From a checkpoint of a small transformer trained on Wikipedia: MLP 512 tanh GELU.
Each number is 500 + 50 x the weight over its row's rms, rounded and kept within 0 to 999. Layers, rows and columns count from 0. Numbers have three digits each. The size before them is the row's rms in percent of the matrix's.

# v: layer 4 attention value, 128x128, rms 0.0465, rows 71-127, columns 64-127
# o: layer 4 attention output (transposed), 128x128, rms 0.0663, rows 71-127, columns 64-127
# up: layer 4 MLP up, 512x128, rms 0.0767, rows 0-42, columns 64-127
# down: layer 4 MLP down (transposed), 512x128, rms 0.0766, rows 0-42, columns 64-127
v71 116:507558429432581472568566435475563501574545504515555496470492469525497416482581471512523506377540434522480482460450495586554541551444559551420449516583488455489617455499495428559556532589506596
o71 116:535492632477466551488479517525442587490424494507561504543411482420421477581476498495503582568427424554495592402512458470521506531495536546544583508523466489530437463467495580470529468508581545
v72 109:460448483484538500598555442536484480543427424533539428496515457531569527522475591522517494511494422473499460437380601462502540445479478536406509561526516474439524455541498558551645459486454466
o72 101:571438572462473481515551493443460481401447533517513492493509556463400440530408505498489488462486501569547515529524441546495535539511534449547489457541520411624497506551470498514386569641461491
v73 117:519479468509481524476388438455511541459478532499504525505485496524478527505545530458586550506513453459529516455470517494422485426466481521571384472514494575430488549498515516495503604431561495
o73 115:457548551585473396502511436553545607525558541454440474497526448482561599489468430502476488528520530475461493502581539508479516463537448427547509476544523567537527543429470488494446534510520513
v74 105:438422619436508420460560545600522491422480520589583564604497435456466488450476490535450484446496407460538487434550601483509487553496516580559567524654470515495388551490418586429490476497522512
o74 119:517481472464478554560435489526511565469479520435526515416520482585598543494519536470518502571448496558448515498424489536548537512569578529438566481434605528475602478545491504483505550497552523
v75 105:524404479505525470375537536513522549455521464451397395591519542491502512607507526535474553449489418498539556479499521430528457495453401516495484372423440421485524445493475497469483487554531440
o75 103:472495493554444476560411528452546508471490625556519647420527603479557520476513455584495490528514615555507444466512442446518418498434555462455461606476516500506427498492513600486474459493466471
v76 109:451478579494493468409527588440588526467545479458534502595514541477474502546420537520543460497501516609520506544514554567552438467521532528483586420502408578531593536500532425495478465523519472
o76 108:429490400496513441469421463597428472517447527495548446431524590491488362385557521470454507440549583444567503416541476554511468498432572426437431572441512577535479428481474535455493468524424531
v77 107:503554557415435421506451503527580485503546403440474487460550551488547569501508577366568469516493555534506511477462492438493438526451538546505476466490498541448573497518554519489435461391524536
o77 111:565426476589645501413427487582452499529519502465416501540511452479469458531455452500446514426572452496481523379566454602505526445551541493603547517600481502580500553447397532510504536552457523
v78 111:523507623493442545595603600468478483448477556530586516536488478551479518471531422526540488453551467453384464502504515554521516505584564452499417519434506500557515597452540516475411509569478549
o78 119:494514530515502520424472438519574477536436475504469442440443548455471436495516562475497474504450531543556509477399432428510561409512472503552599494492560542456504428489491428460538574518528472
v79 106:564497432482558428497441502492491447596501426486609499498475449516543482405412565472530455547478448576567571475507588521527417546513526532476567511507490410545511517503443542518559455535486483
o79 111:422527555473459463487474549465467544597499511519476499541479520478449481487428445483490550547477491513577431476537538553544540546476536510431492515480535520461565399514500570526448538540438438
v80 101:545533427467500476617518494515554470476444521436538510522431448493443505475523473493512551469476616498474579479483486513478556565490475434433507514490466462555519458592606458511477464499514503
o80 105:512476616610495551419469504539454534574499500482488489560464547550418495538469533566563478478572473446558494567449471464435496519432467400536482484572501501464439504554419508500522443369482420
v81 106:445557574512474421487561470492615505516504559446514519559512539517550557533507515546531539576500370498495581556484505515474492476463406451508377543392498438478537504542469450467520558474505515
o81 106:430517526435515502521524454493460413533432477538507564546572496441420502557534544524450525531609553492570558449404531468604544409429539511459506561481467558456502520476467578473422529501443492
v82 119:491534613553453503466482553455562536424435441538484544498578552570463545511527532538568555491419500532531500499495508531484514359483571499550479401541530539494509479520524517477475476494511458
o82 115:465443384550510485460468377503448475521579596464473463422472525442541564463464532482511507509581460522550415527530559555443451507466438476489522591521432520537595450513508436526534517503463423
v83 108:544653556455483555490424539512547523565460445494540424474540504552391452515485518494489592473497470512528499557483531462432452436447523489469594525490531437550567462442529448500573523511522478
o83 114:493480529517480457518427514538473502555528533508383523538408439538485564511452489455491467503516487560569514454525493491374461497545501490447433556439439584611555536507499536485559560531498460
v84 095:524508563374479592459484516534412437382486569479543528563445431471454574397483462485521521462480516483396561505561454374526493537532532526553501496506547508470535614501498538483540469523453508
o84 102:610490506524571430508489443530566474562464413433428480509533546396522453569539509444574517533536520533492487561472518529412591489552428501538507417525518444523451478507525448497497536429526544
v85 111:486381571488503561553529473457397510472471412465569500547514425398434462512433545467474477540577599524514545461505429511455379532526447372578491505515522539531464515468455484496578524378549507
o85 106:520600474505401388464478471470498553501557484471473483565400555638530479395464495476537461425540439557552550495517586516479505539516547513494466419549483419510480506535423569526458517462518595
v86 114:482427577519506508555373509460572483453524491397458530431437529436468500473503597453467436520512487443481470502472547528505439440496517499388452345418420492453498556489536475502384584545509491
o86 113:494583452547529471456494500583439404489554502516546488510518532614552550466454581453495497426502571495513492449542476399542554464528466484515562500473563600570437458538440532411577522466429515
v87 102:532570374538542566514547354474511487433473457507500425510581469607493448492501423460497491479471532512441446510466452593530534430498494487465579485550489521494585536530559576464460468574455605
o87 110:536421534461507473417487499536559479522517506578512552436428541406384590537553545377528514487512497363556493537518471541570522518535414508478530534506543456492569521494530436512535466433494489
v88 103:436478477524424577475540474595527459535467499555556580468513423550446467583455544486396469570546622623511462510491409448427469546486439465543455556509530485457579457423427450525467532483535428
o88 100:603558417542507477534468545493451613547517507506457442516505496535485536460595444488519503497522446456527568481509567524471567548531540426465434515435461496559505565620444566505624431498486603
v89 107:587407492550557445494482507466440595424453553551598423472469560505593504559526490501494490530602572540514624403478504410531442421474530490490520434502477476490526551542546523451559523474505508
o89 127:450544569458527521485485477498516472473569461511442460576479485593438610495480524399561483478437477532549422509545513525523457557573517578503440472529541470513497465439348499538492532527441468
v90 110:496502431511514405438543497478537578512473527442552525472484503504564487500531488383494461587528521451334525597481472542377498506476541482523562537509565430478548493574559539394540592572467481
o90 107:519529517511574491583395619545509450515504511463467502521448482525433537523478503579433573461540387491531486504547556360637560527425489576522496503454503547448548486600462454495532434402500487
v91 102:517411573405468474468580468486576448518491546545544492539434536503529519515560524509430499515500445505501478568575453518550513506506561424480464525534529495457476534479511420470448478521536544
o91 098:450596487527507439588424479504461491501453420544523516432512544440311467533499529489554431498419468479549540526438567553530591424460485532515481519542540580471486475505484535507367476468450537
v92 115:500456524450485507543419460465482493582471482516525570485424485511566521558470404533529447534487518566551467564494535479436611543473502438469464490488506382459549640552541562578455541497450554
o92 118:477517545474557574460491443526503453521489385500438457476533497544479399514492503552519484550602477505475565499541447529453448481521413543530491512476474542467588470466502500375501535587483414
v93 110:478581595546495504469615481497464492453527498419536496562453602518434422487517552535465518546500441485497471590519469455573517518449617476474511515566569476522489516466468524528516530491419477
o93 098:472464437459503550562427497520534441449569503529486478526470522475491496580533558574469526459534522563504552422434508506514546522461458520427547528411396510536504609616493537387471547495558522
v94 097:540511532462525432455482513513508537438510520445536464455439419448521455563515583487481458514523565506529547595514528522462449526536428528439571509466520457431614434492441543503593458508500475
o94 110:495485369522572422462445474551503473524501502493449542512427509435476562481495358506552532443499509545469490418453540490606453441453502490559483595526518563459417451595575563479548437525470468
v95 089:518479559475526456486596485530512475536515431457500624432502536404511541533412496498528411582409515414408534405440491464496463443442463435456521513544536468500595469522524553558516504527514469
o95 092:580492444476506478519494521455464573497488537518502506536432412572413484501549501492444534537508429649559497456607568417511531509472484457429550497506510461552459511471512433547552478500466505
v96 104:513479597479455479435496472598433551471491522516517484405491495545465451517563537475588454508548486489500501528489612462510533549430486544617423487477442484568456505487494487535470529522495525
o96 103:466522520494494555492468509445584502440581497460575393531555467482538508504506503473426506531479560473425538462489460534475520485490425429486528532501561471526577490430474556482453519528445542
v97 112:504541395499533438460522495522471466488564512506457567495549525543518429485537496493501540535459494498531526519480530532457466525432578517469558387538561557590445469417487631475487535520470561
o97 114:438472589469482508488516529459535608526480440503572434501504416520557498480522554549482547498582513434405450425564533479493472487476414553490494450591549445442503553499506406508488571493581507
v98 113:601560515507434536498493508512535435513506512587434535568491471496499412504488481440462493605579590504451469496510456477541646526464444623532523535568510545529489542449517514430518481435499443
o98 115:497446489470613474513549646462538486494533492521424489488600459431496502537612471373566505439487485491466433507526501498508444495451432370523438464403561466435483455537486411550499476464463568
v99 112:484548459538483455427409539576484541430565523598583580548480405538552500495423467500509574427500479486556584491445391559463464510451475504451495476525491485593535461394468595426448507531438470
o99 109:558450602544521580550506493517551493591500520414498448392516585497524455466554451496526509452590566537464528427581498445546532595447527488549463547410495555543464460560463454428541431531558520
v100 111:492519527495450477509432458560479541512526418567531557549455459551526486604429575579496472502505547495451474582575442512491585496461492533506537534371453593506535578443460425596494485558549425
o100 111:479527472517485514391560515508562512423442530551534386473571517517415384433588502434461567499477507642507577467451450502453516489505543466457465550511512507544548515483474557465510496503443611
v101 112:471469439511586412464457511448449494557554427532515423485566527506496458409518470579438512412514505522558528494548507522562549501526444541472544440479520384439495563477551527553617467554461451
o101 115:492530558486412529527519488502528517468529507517441480463508593536491440510469548445593519519471533531575521601489408482526472573510532526408436445446455470474503512574422535496488471529473600
v102 106:510465493508484618475447437393451475570588553513590515574446449584492536548506467468394494461508490445554506589453490443450500499505516438415445520512532547459461519526568467517472531647473567
o102 112:496541538450505473487561499547568465446473509567561444531489518491546479480439535677546546544527465509373544411523493477544526568447548513605527441545465477531416528520505518384462479435473539
v103 124:478570416439489487441548496533534431533525471478459465522520444523545466562424483490507460401492500555489460460510504444458375549492469528530427500521463569573460442524427469510512397526564515
o103 120:579542607536516465479550510511479518568445471524504521469554537485467478451465513400465499482465561478575564427391598569557535524499602514436528510467544469484536572441484539536450532566489485
v104 111:613445425474548560609474537538527484483430365506505556512495470526470483527479507514555461544493557496421485505506535525486524559532484450440487500525435484543431418580444500591607455582542504
o104 121:527527519547473469392555473417494462531495574532534461490502536457528463453481465484467501484475453627549486559524608488433497574476421444505630514541537443466491380487568556471492494451419413
v105 119:489561576503494465536500438581474518468559475578438435548401525473515515488479572469583539515505468485423544506493487473536493544403437443392549477397522476476460452559578423580503542576612564
o105 126:499415461547539513398497457399534391529416506463471561465514526532442437515523469486485455481443609482516527526486497479449612512597389481490492517570501526504530556394519517394495519557449409
v106 119:527439592503493466501575472413448491518461476526473519490471541516447556487496453536436404550515517440482545568458504550482461469559473521531504459462445532455477520469516569449449532421459460
o106 119:485503370566487453465463516464522495540567557489531574441445536542496548484468573450475556513489426486487505471465437418545497451469546463529542453481513494583575529535444473495548486490482523
v107 102:410628464499476489496487470465488449544443572411550518457489529517567466462576529418493471451551457477459514553586526551447529491400448507456552541584498533466497452511473526504527485463481518
o107 100:591401543451591502525482520462449494459485510534467602514491434441547542430519548549540553499525548505495477431516447452505521491460541471497398430466422506509465591541577425426505529464475540
v108 114:556582482534539480514508545462496467621519486505437402535593502502419488506546480575530505473488500475545481490515547470431509473435581577467421529572486465520427488455515529545516478514529548
o108 111:425533535453423524518535532481524491503502545516499448450481442360539396546486501506422433527412479494429515451592492488517499473526544489474551442418514503571440545461550506507507500507555484
v109 103:512473462539500451561542524550501415515504637526442458496439442558483465523468554577446534482464487569527541474558349578465525471554525428468573516561578433549521547448460503535404465420424586
o109 110:480557515462456537507456500460463579565431385530567501490513570422464440512512478475540557564576493374472554547451471425436389488530493633511409497547448560528432520608484474492520509504617442
v110 111:556501468491494561419490516619428561472482547536507487492543487405516508512520513540536396602498498568481511459512550467569518552450560525489503453456468459456479596575450643448534599497482533
o110 117:551430495518517582549446515528443487469461499485486484486460570545497468617546591434472495436441509486525457505478441494441520498603425471508389509528610503489587533446487495616564549591494477
v111 116:558560476503564490408579545506600497472550561487486563517531546483506468425432422556423586551508550435524432641484449530428402546452559553428506486522415490459466360528577537480528538591516561
o111 122:500453465501481508533540434492481458560438546559566412507471434493456513505564505532508478438447483553533533402440551550508547487475407490510529482486527497496435553570466483512547401493410459
v112 109:497512404413456501600520492523586452415470520513507460403544550506377475501565448505397480524424547565467572469449449481548477567538552485515502497537523514509505506507486546544505448560475579
o112 108:515498579511518420405553505484400539506464477519470469561480495580523491552437535502524530558545393451456394535447501529433575428494510473434529453489438479406549561556479514492567556490432430
v113 107:504440498473496447433530476497428493473436532512508563543460550422477546479466485628500450545611510552453535450525496523465525546494449595458430559497502570431428523450470528481377491469486446
o113 111:441605398465464462552530550509528514490490496479487479424464534565556427525550551476514634413474425429566495454498486475545583458434646436553496465470503509587535514503533540556597496516518492
v114 107:445552487590483574444470451564446549523496438497483527558480490466520511452548552478490545476535598488496454531586497546538491476550456379423496448422565532561502466521468501531543532470511439
o114 117:518535490417464519470495491509608467437601506442487498551531536576546557470522517467508506399520430579434525447435491419458468591487445526470465549571410494511461491449508497518524523384522592
v115 102:504456453515498552518398445555549483430487530518522435546528556513480485481522504464437515502508477561509558541507475461444455517469469355456508515512483455555404534436492434509473440513595434
o115 102:515456533482500501413579548426511446559508501501544515530632543518542496510440506539461504450499467483460402525420576517479549542454530523504565484518440555568462491481387560471462522419431515
v116 108:493504459470600521579536435532475495472540498527490508546546482534479601530480491508520548481441507488527562602497513439570425539439511583505516533487412518427640452466510562456476382547561468
o116 110:505443415530565551489571475463456472509493522439534527482564461404531530478514491546599451624507539578483505444578538641542593485487592503513508517565471394530441557588609462594511589462458498
v117 110:510566552528497538541461551513437510498582473520503514505487488453502442588526479554489522494445510445503515476513432421517491499520489513474446532541511548602541473526445450498547487518602429
o117 111:471519472513505461441486532482545498519479514524420509550367471579494569511432456444545509463458575558468520456431596449410383552530534452550532556512420461550396480466444500481471531521537526
v118 117:512485498488545507609480419472519558504535539538445462453493514369526565477469497564433531579456518481583448428466441497553493502513429666515437504470499503482535498593436462517483531487473577
o118 117:504539512506458471487577527437452409499438453456552570554488442541501508558524493439509503478433501439445567474520477594501537447614489470499533552445521395490472438518596554536518474503568438
v119 100:526528449503606425539501500512489503509541485465542471474501486412587529378516494471535474438576552505536566389572470484527509559548392588506563460491481499488472493479504547455541407428464441
o119 099:534385485587497553465513530530491585505515447428433516509550541503502451527452435482548583445528491559563527529477452483513403507462476463549411478530530508372392498519468470536521564540543519
v120 108:478543493458506489501477493590518467474507514464540574658541422497584484520503532555476565525482577594553457422485453406607447465552501596489541459522480452472623534531540514493469465456358508
o120 107:502464520347501520513488496513505435528426462555435449455515591497527507499521416452618495489522578508459437508577549521448500461509502503567516544504445396491465441520556547481469573539579418
v121 102:523507494533547515475490467388496432485541521542448580471462587484554460551494402495427547474547511510496415509465527459588516464528656515495514452518440423527516548478502538439469418496535497
o121 101:449543492529441542522475464469510588492421516535511503509451462469537438470566524565601551530423585403519456450564506547479531549433405486516537562531513571490481423507514490434486490511513546
v122 106:526533490521539560474477390424484513613525573464496564517477365498607493626524483569516553453509536546482537545479460520509504422526465471459472539431537534424581524467550483510511541502505427
o122 108:560577523415526461554532516495457522524527460575492532486444550571377566484493462468568504482461546480541466464497514412555496497428530551557400460514414510550488459442488472528483412540466527
v123 105:582562494560519491503476425514472555491513417448406560366541456484501498550507437465437532506554524504554419531479482514521520458501478494517418507494449382502499549518502513458507554418399555
o123 102:480532566458423568538517496541554423531621488521520493490411474591530536598491503499531489447510486452520547502530491489491494534490500510537557591463512519495551501446515547414492430457467509
v124 117:421501573531537356496497496565460474445561511434505545511452475516486566399536523511536465480457460542479475504615438445606434486519515551521450473418508505494508520453443515518470431566442479
o124 119:505419421423557617521489541486555474540596494489605377484500583400467476572459492453486523502444566504457531524470511483472612481510547559465542526535451428480499534474442493500502487516542550
v125 116:516491535452461510452508498589501396508533532441424515349459602460505522434468505474589406491521544523528486503482523436479538454417501576422450539473508468550550449560521421586534469500521594
o125 113:580449512590529580539480477520460506481422434507616485618530401470496465538479480497448514527478390510539560455534508533459526553498458500480568479448541529504408574389495575486614497518518495
v126 104:550533427503495478477524532545494543528539446433451395457473479452501568456436495500495461341494489437547515476420597542434465495552441499512519443542443535491544577594572489563490505563519538
o126 102:475546564480473456475485468640513484537544506452533531458487541510454478493468495440516464576577497538511528516513455464541445470488543489464491564469524552556440518482448420523499434481455438
v127 106:552559503505524492529479525435475517503376504571425423492452467504513576518478526505483507513594523516584483483574546535606502525493525538522592465493420590523508510508470517471408451453530533
o127 113:473548507467461526455547554490513506465573503533463534523470516530409499503482524458451497465365457427520516543471437500422420470532624539499395578608588528554546509395508477568537448511506491
up0 099:500520502476558580467461487421528501498481426467527438453503512547447567429469535502470537542497576432509448409439466442491434424531500463397514556413428527544557517527486513579451413523440603
down0 104:466484496515533498512473517463556518515498532440404488519523580437506496513526416430522581485473510496473530451535452574537484484567474441471654510544397379564455378440410531526501519425402599
up1 105:518481444522498544494437546540516467512579540545590544495504522470492543538452441443557524555519506421491454541444509536451486515563568476464543504475500482471557539461547503568535553478562535
down1 109:503520490469460472485448501551515505583409482605452525530546437464448596490513521448559442481466632576498477438491528508408433484489509402579504525520459574644540542442530489471518537457551517
up2 101:548560586564593460485538487491470539492579501485549504438490561438528556515419520534493490585523462548444478523464466608507445558442482483509527455514411391480528454465549479562440463486582459
down2 096:516429572519397537457570480457655510528477461543513472596481488503527459531418432479516493503550542560519470540475522560490543393491502530548541484525481478524489458444492471529482502419533405
up3 089:544488519525457476529585466478491510493453567506545406456583457474421514431518412589447562551564501494410517466495593448486518522534408561576498536484531441378430435544500549542547634485473584
down3 098:502529513533513451462505556505472541497503494592487568487562575473529452622438576539498476549566508467518487478531490517515486559503513527480487529534468393492519435558503505481506485431505438
up4 094:489398507444446493398555495521460521433566539508508453385468587380543454466474463532509543499497472493557565461423470467526494426514456540554551470527486488504494452544540540551483437547534522
down4 095:477497486448532489506503434421527489541456531484492516400468602516421461521508519489559485389516617388430425564518510537511476457522511461470475508598441521566600476498435463521546537475592561
up5 097:477579542452483463544515515595503563421493433494447481481439530526464455466521508478546536517506493490536464476485396580548375472431561494469405497372488432519556499475544490548524509560505603
down5 097:469564431481509572507497510464506527399462442507468575585515535581461568523473503523552586545501555488543494479441487510458573566533444482507501522556436560462573448526431402484542494518555523
up6 122:558489567525558548417546489436539433524525445413528507514552370496445453418481477498485532548564518500577402498506450529541528507533453557493461483504484512481570430486424468482525522542529474
down6 124:449484504517544540428536438522486443463601461473495483561594381509565481443434460590486552509521597531509475422435480487519514526474472570495455416479556463563585462537435549605427482510511547
up7 109:470488522424575584523520542437559573493495421391571471497524399457517466429515545473535475528485506457494504482584481652541519480543470601446544535518574444498458566531491485538472528484520542
down7 109:496486567465529584503504534524548544498490550590551500409478509437537507439650498466545502446512572577544487477526437557561516436597573539526517555518537550560513597532521509622550474521448500
up8 090:463475479575371436452436473553564636563522523523604449490591507502417491477525378533596584505534426516437522488584514491581437449563540476458496465527514528476474492565521461524434437547464539
down8 094:467559597536568546498609521494496577500430465546377492535519465345508497546420498510410469589526506478475466499525562450481490503410504493546498553541523513455470466470500532506531483479478452
up9 105:541508566466453552541500478433498411528465526434450432533556418550527466470583494514488496452342499576507484525606445487443592407522504517545494533438567518517554562508553587535490435499565479
down9 105:513490479482458470378537517526439446511556582453551525553533469493608522512567545474531421494506502504517495450548509450479446504409538579528461573529633483538573472446562437502494429539527524
up10 090:538433547365539519478530536555472481462446535540506494465486538656485501569470441452467475455496420466453461534428468478548590495516527656495539448478517423476554491593582559560560515557522480
down10 097:469544529525476464438526536410490604480496399546451559501527458497454666444519421489573553456504482504468490541468546473489492453462531529534441489518415505553395398520540498531407482532441637
up11 112:477467540460446508471487504445452634488517411499486423523508416482573535487482465526460534531402514447482396498450433514506572441440537593489516588424441565489537552494526499530546503572486547
down11 119:509470506541469540540472450483412435544608508515429482543535494510409456525519400469538486533459507467540530555412370488550466483497419468508481415484544444553469549427554514493609596531449519
up12 101:443427570489553510498460453518544478512575530558479478553486543418381550515507472433533523534457457514554442511471526463424507526453557524517448516503484560432474493465528422505477576502513515
down12 087:556510452487463466487466433471506535539410528451483452462441626575501547513378466496438562510485374502529576512497585529462476426417449432466431473554492471427515581531533465510472535457417414
up13 092:479451547516599568415521461546439504500416463519547481518495450409487469434577451535539480515434431486540458564524430438526469497494433517555510484463546513559408517424464499512527519502479476
down13 095:392530455458422546591440499486569460560496459455461458510438526546518524498559511491412540402456409446476491538466556597516476510421466417511473406618535432509549512544517490532473444569483539
up14 111:544471545422449525518477502455590466531490561429506469527593513538524569426551461555476543508597556540494410493541442566480418546496541458583459548497431362387514468394459475479409555448484529
down14 099:501550530524479503467520458510513460545487443530474572558437480543572451512406566434441504528461578533593598441470526391508509471481504487529505542608411490508504469518509456562532484574499454
up15 087:560447451486528601529455498543552513571466475438472404537511550544494472465509613482531522524486429488495502569521468480446529568461564501500444536478487484504477542564513485453475556526519545
down15 084:535584466536458525479517483480424565552554479492455544542461449434531499517474556435488521453547510491491484531544424455523543452580425426530549449519522513505500524513586489459558520406417440
up16 080:456541495467549502540549496475500506530421525478489532548499470480550597469598500574545467521518506454526476492469412501571422507433508477526542514476488452583528488425561460572510435511499558
down16 099:482548520561596493441422461534441549537469522511433570557587576388484545601534553419504604487436550559570572510512472524515466513575596439424520433472508496520540472550541505570483591478567553
up17 097:518547530579572503492533535582415488491551519508497435503519553537523523447461561496552574484420515451511502465551542411605502512467401500485513441421566489588536473431438443474534515546525442
down17 103:625441510467519510579503511493472523468508571558478491573513458474559485540479448479482479463431477411470520578428404577510540482502529598403557500452421416475479396453522521564506433444465506
up18 102:486472529540485486455515585493432506497414519536496575467461483505579497480543527541526564443487433453579472518449554434537541526485468589484486452524545434534571500559549585452486501329464444
down18 095:473554499378545445486465514445467453584512499554549513434466497501487585469456423517511475465521503552493524539559541530447429493532482496493433523505488508603491508422454439393533459586548507
up19 083:552506433521440528545471522504545495466490572493507460585537504556474547564486584497502582496523559556372560454543573386550463447434454485499464510569499501552560512558608462559472512429552475
down19 096:570599525544440463546492500559477594543538515527478507550479561447574551564460502586523494491544425553508555495571449436481530604524406451491445466518512476525520550534542439571475407531502512
up20 104:494557527480513591449560544531526614539508457570497511415447468398521543456601499476544483517420584494499469600477373446457556468468481487434519526455559445437531540539490541503517566474539527
down20 099:596528486504534483516472514569532524524536477477500516538531479446395393513552451603425434519505479466456416431502543541370495504490431501495586426465544477593477435453416475471559418564536517
up21 101:501414512514592553501535456530544475512540499490476487467498547506572501455528477584597515526364563596462492514651508424572485617503445538518496537498551537472457507550562449526495494512507536
down21 094:459431529500525546434558493461568490533431457525472544505517515595421583500530567557486440575496399601568506504507531543561487466459502475529488464518480440458501513545505437471547524522621555
up22 103:573465556464539502439529479489529525437564522521477489468496520532557532458508450499569445578541429441428573466497553476462458518447602474565525413423469516427409424608463511501410493512440590
down22 101:591496474501451503504434452476540539423446486529516463528548467497533382433486474495458536471519439465510589453489481463445529488527618492489495551503555543571457435503498588485584530516439543
up23 102:422555462509423503504532547461572393515512470457555473529489493460475518527565484496561502499495456545529522541583542504479456465454573528547536481450379558620481430523360563485522493473429461
down23 097:560455441434532527548477495492467478452519422460513607519429593461441425454463495492473515490533557438488574459458487603480504512481495425433468571554529467430488482520530548518569491521616412
up24 111:521471502508521487552510438576487523552495487554602527484501462479501515439463562483512489559503497534474414465495511474476511467419501473511523527563499488441574451530465500483520462491415404
down24 112:601560476534494521427484465466484487546446524455419452510598521492494428392495572444550462468523499511462529533490602488529427491458437494520523524528640485557519440481575468569544514487513429
up25 086:505616549474474499398564500521441509449539581508535443486393530489475494443525449596487372556473495557594553442502620444521510587436478505522493433484560526494443587446505519473532490516428496
down25 087:482562416464486424535525508482579467514468464554470569473515523507503430441533513491447441534531554445476454505498436541506615452532567465426577538544511405504486437533438464522580501601585486
up26 089:555540495608494546555477518450470424477508519522445551505472496387560370458411395455542473576458537502523492496490462490443387497520513510381445627450559555473438515475527536496507395539474548
down26 089:534477496479528459508480534421586486526533504462530473453573588596445516579528582522447516471467551623567392460458482521538566568533571492520446454543495488430483461531443455480504422534607537
up27 091:509369532531504512512607435414507462517500405558491464527550454494542424498550511463568466578517465454404516492481545561576539462470506524472502382452543501523435410501462440448463530528512503
down27 098:483488509530572515467464513493507560484492462481470502417422567475461436448523585543456495465469428496508544494532434503459498585523580594460417446549497553433387504497569498553525484501487506
up28 107:478488485538551564492478482504623428517553502473477488519527462464470505566438507564419424524414512604539571533472454511515472509533460523465568472462576468460480507550431481570483487425498551
down28 081:474427486484443588615559559475582490493453524465448466551512474504537503501519544530403550443475432532462401528534605440443604448556435482502560494536595484513494531394420530454525483486534449
up29 105:551469511565547452460481511495512472431569526533505359519401484550480536598505522472519530551472505510477576551507501529486371468534517614413514587519425513396430571547491522587473561465469499
down29 094:537460490443448470547461522535522393561490495420552518473497459492514556532520425365434488454523494549565528417469428529467454529453455521428534447509470500521479447427523568418430414554438530
up30 099:528566476598578507484464483523488423502482421486581431450488477477507476393507521542486549569442569544463486517480470442518514515531465527493542488442538609466505489519505595476467409400497515
down30 085:514453483488466525503553531471620525527485487450474587443481515487456525479425485473510499443495523532458516500534550513533470416500463506582435484464479440615492493532474543491477604561528556
up31 088:432527547541486499404471542445502430483536463497463462595382444553487470438429450422519423609557538427469498432544419585483570542488489489441620482457556552497516417450457534412433548587453480
down31 097:631517531567473494495414463530518513545469503521500458530550557490465464557563488478515561385545496536408475597456462517588439472480409470493427490459475448542552573528473439535520520566468566
up32 103:462491362519491503449561486611505515464469517510510438574503482549474566560457564535458514482528461556411493508481568463488525354531521499560457561530497551468494526455452461539487417544415441
down32 100:476463429547441618486478542479525481457514456483549537528557413504449510565460520539544532443446508504497467487531465487530514377520493564385531547559467454519490542407462601564477571456500519
up33 095:526542481537505544449573484550488455580420450574515431552533406507508625459525544523594539458419567454472479453409451509453469555555579550513440544447603510495491451536498367439420548489615537
down33 095:496419453539512406484510484446532509437489515501408510478491503557549418464585474490443498470511378540479473556521511462521453480529380505457575529547467576492478489472457486479573465586366494
up34 106:391509487576495459400535549577553523483424539567469552457427543489469503513521459506561440552541391391508391530451501439569547480551568452625477465453462489619421547576508545519515616490524537
down34 104:628491538542536522499553467537489436475448445506456381477443480528561555479589520432427510466497474414566476535524502492557413472488509583510472572538502584551438411489342533489489432512479436
up35 093:459567506427484607503550510503513450436456530544470498491558493529501479589431463468486515476413423540473525478545399456480549508582429532603517525454562492571495542429503487466400462581439425
down35 083:518474579517453488418413472469496457456527525393588448457506484542486468538494504560575445584498568526434500487488545445572511417420523439545484482505532458484567588494536490514444468499531481
up36 110:415504463510522545473467569414541503523471453570537448617457518445495412600447442413460511544426542516539502493552521587430475530462457478516482525537518512464457465530387510524419497615561452
down36 108:514437583455501508516427526613485516473507598433546486490457502532443451556501475539525491467590468487498508512580425532474490479486526475460509523534606478472527482450567525392489615391507431
up37 101:490488470537458434483514449510519455511550624645574469517534557553411456427549473510480504497527502473535512484481572557435487498477430507549582582443528564537504476461514507630547575569582487
down37 097:495529487558560550459538420510440501428544553559506535468502563416484483457568419498495442480488426534500545576468505529480494546568474483446491559414506533501474411539458526523382485470548383
up38 099:520496416469563558483481489497462518473519483433480499536574488596576535526660493513500484480446496525542413546505532441527436504463403540488521502389508544527491531568417474512476499412496443
down38 097:499477511507445477462493477540461515452568593427482539417470504481496449538557491485465527406498494528497412480460515593557465459482528446508510604531429493513495455568491507529465465513476471
up39 102:523492473465487529518502565374599521474395472477486432472534526439482539548401503484479508508499469444524544540448523536457457455529592444480616442412493465458491383439485574495482468458584437
down39 098:448516577543464552519579472523378453513498511525547544575495515560472546454591464495546507532611514484419567466537456553593525503511514473513515522567529505444546534559563453503497501472540564
up40 095:553515512550571533488527462568483506526568532550539503488483493480408428491483501538405528586540570536550424503482475442520545518378469579490506531536455513578549582509557450544520472544523459
down40 097:466499525527438498581491564464522468452520455504509483543514480510549512615449494523510482465497464515446548578520448493466421577519500499567507443522488492511533494420501428560485518589523548
up41 105:489523465535498555544635556453555554467486508517501506589478586503484500469535510426495496534387541445510511481443430498625497498476425511540614432446442520534580471514539445451542479556465493
down41 105:466510508581474547505447442484489555384533526602533526413537551533557557438549501484495615413549508549476446519540441577552504385508516481508529524549555465527500538447481544570516493544589571
up42 103:577453490468442536518510481407534625489390466561568441557409497523466473473428505464437556488508497476566404500578471455517535537515430522531506436480477553561496465554496529553537443572606502
down42 115:543501524526541503506509505527517492467479491466562468475503517487588507467454496531533574441549456555586506552487467483449586435487549509492495477503462599454436492540431467482386509635618523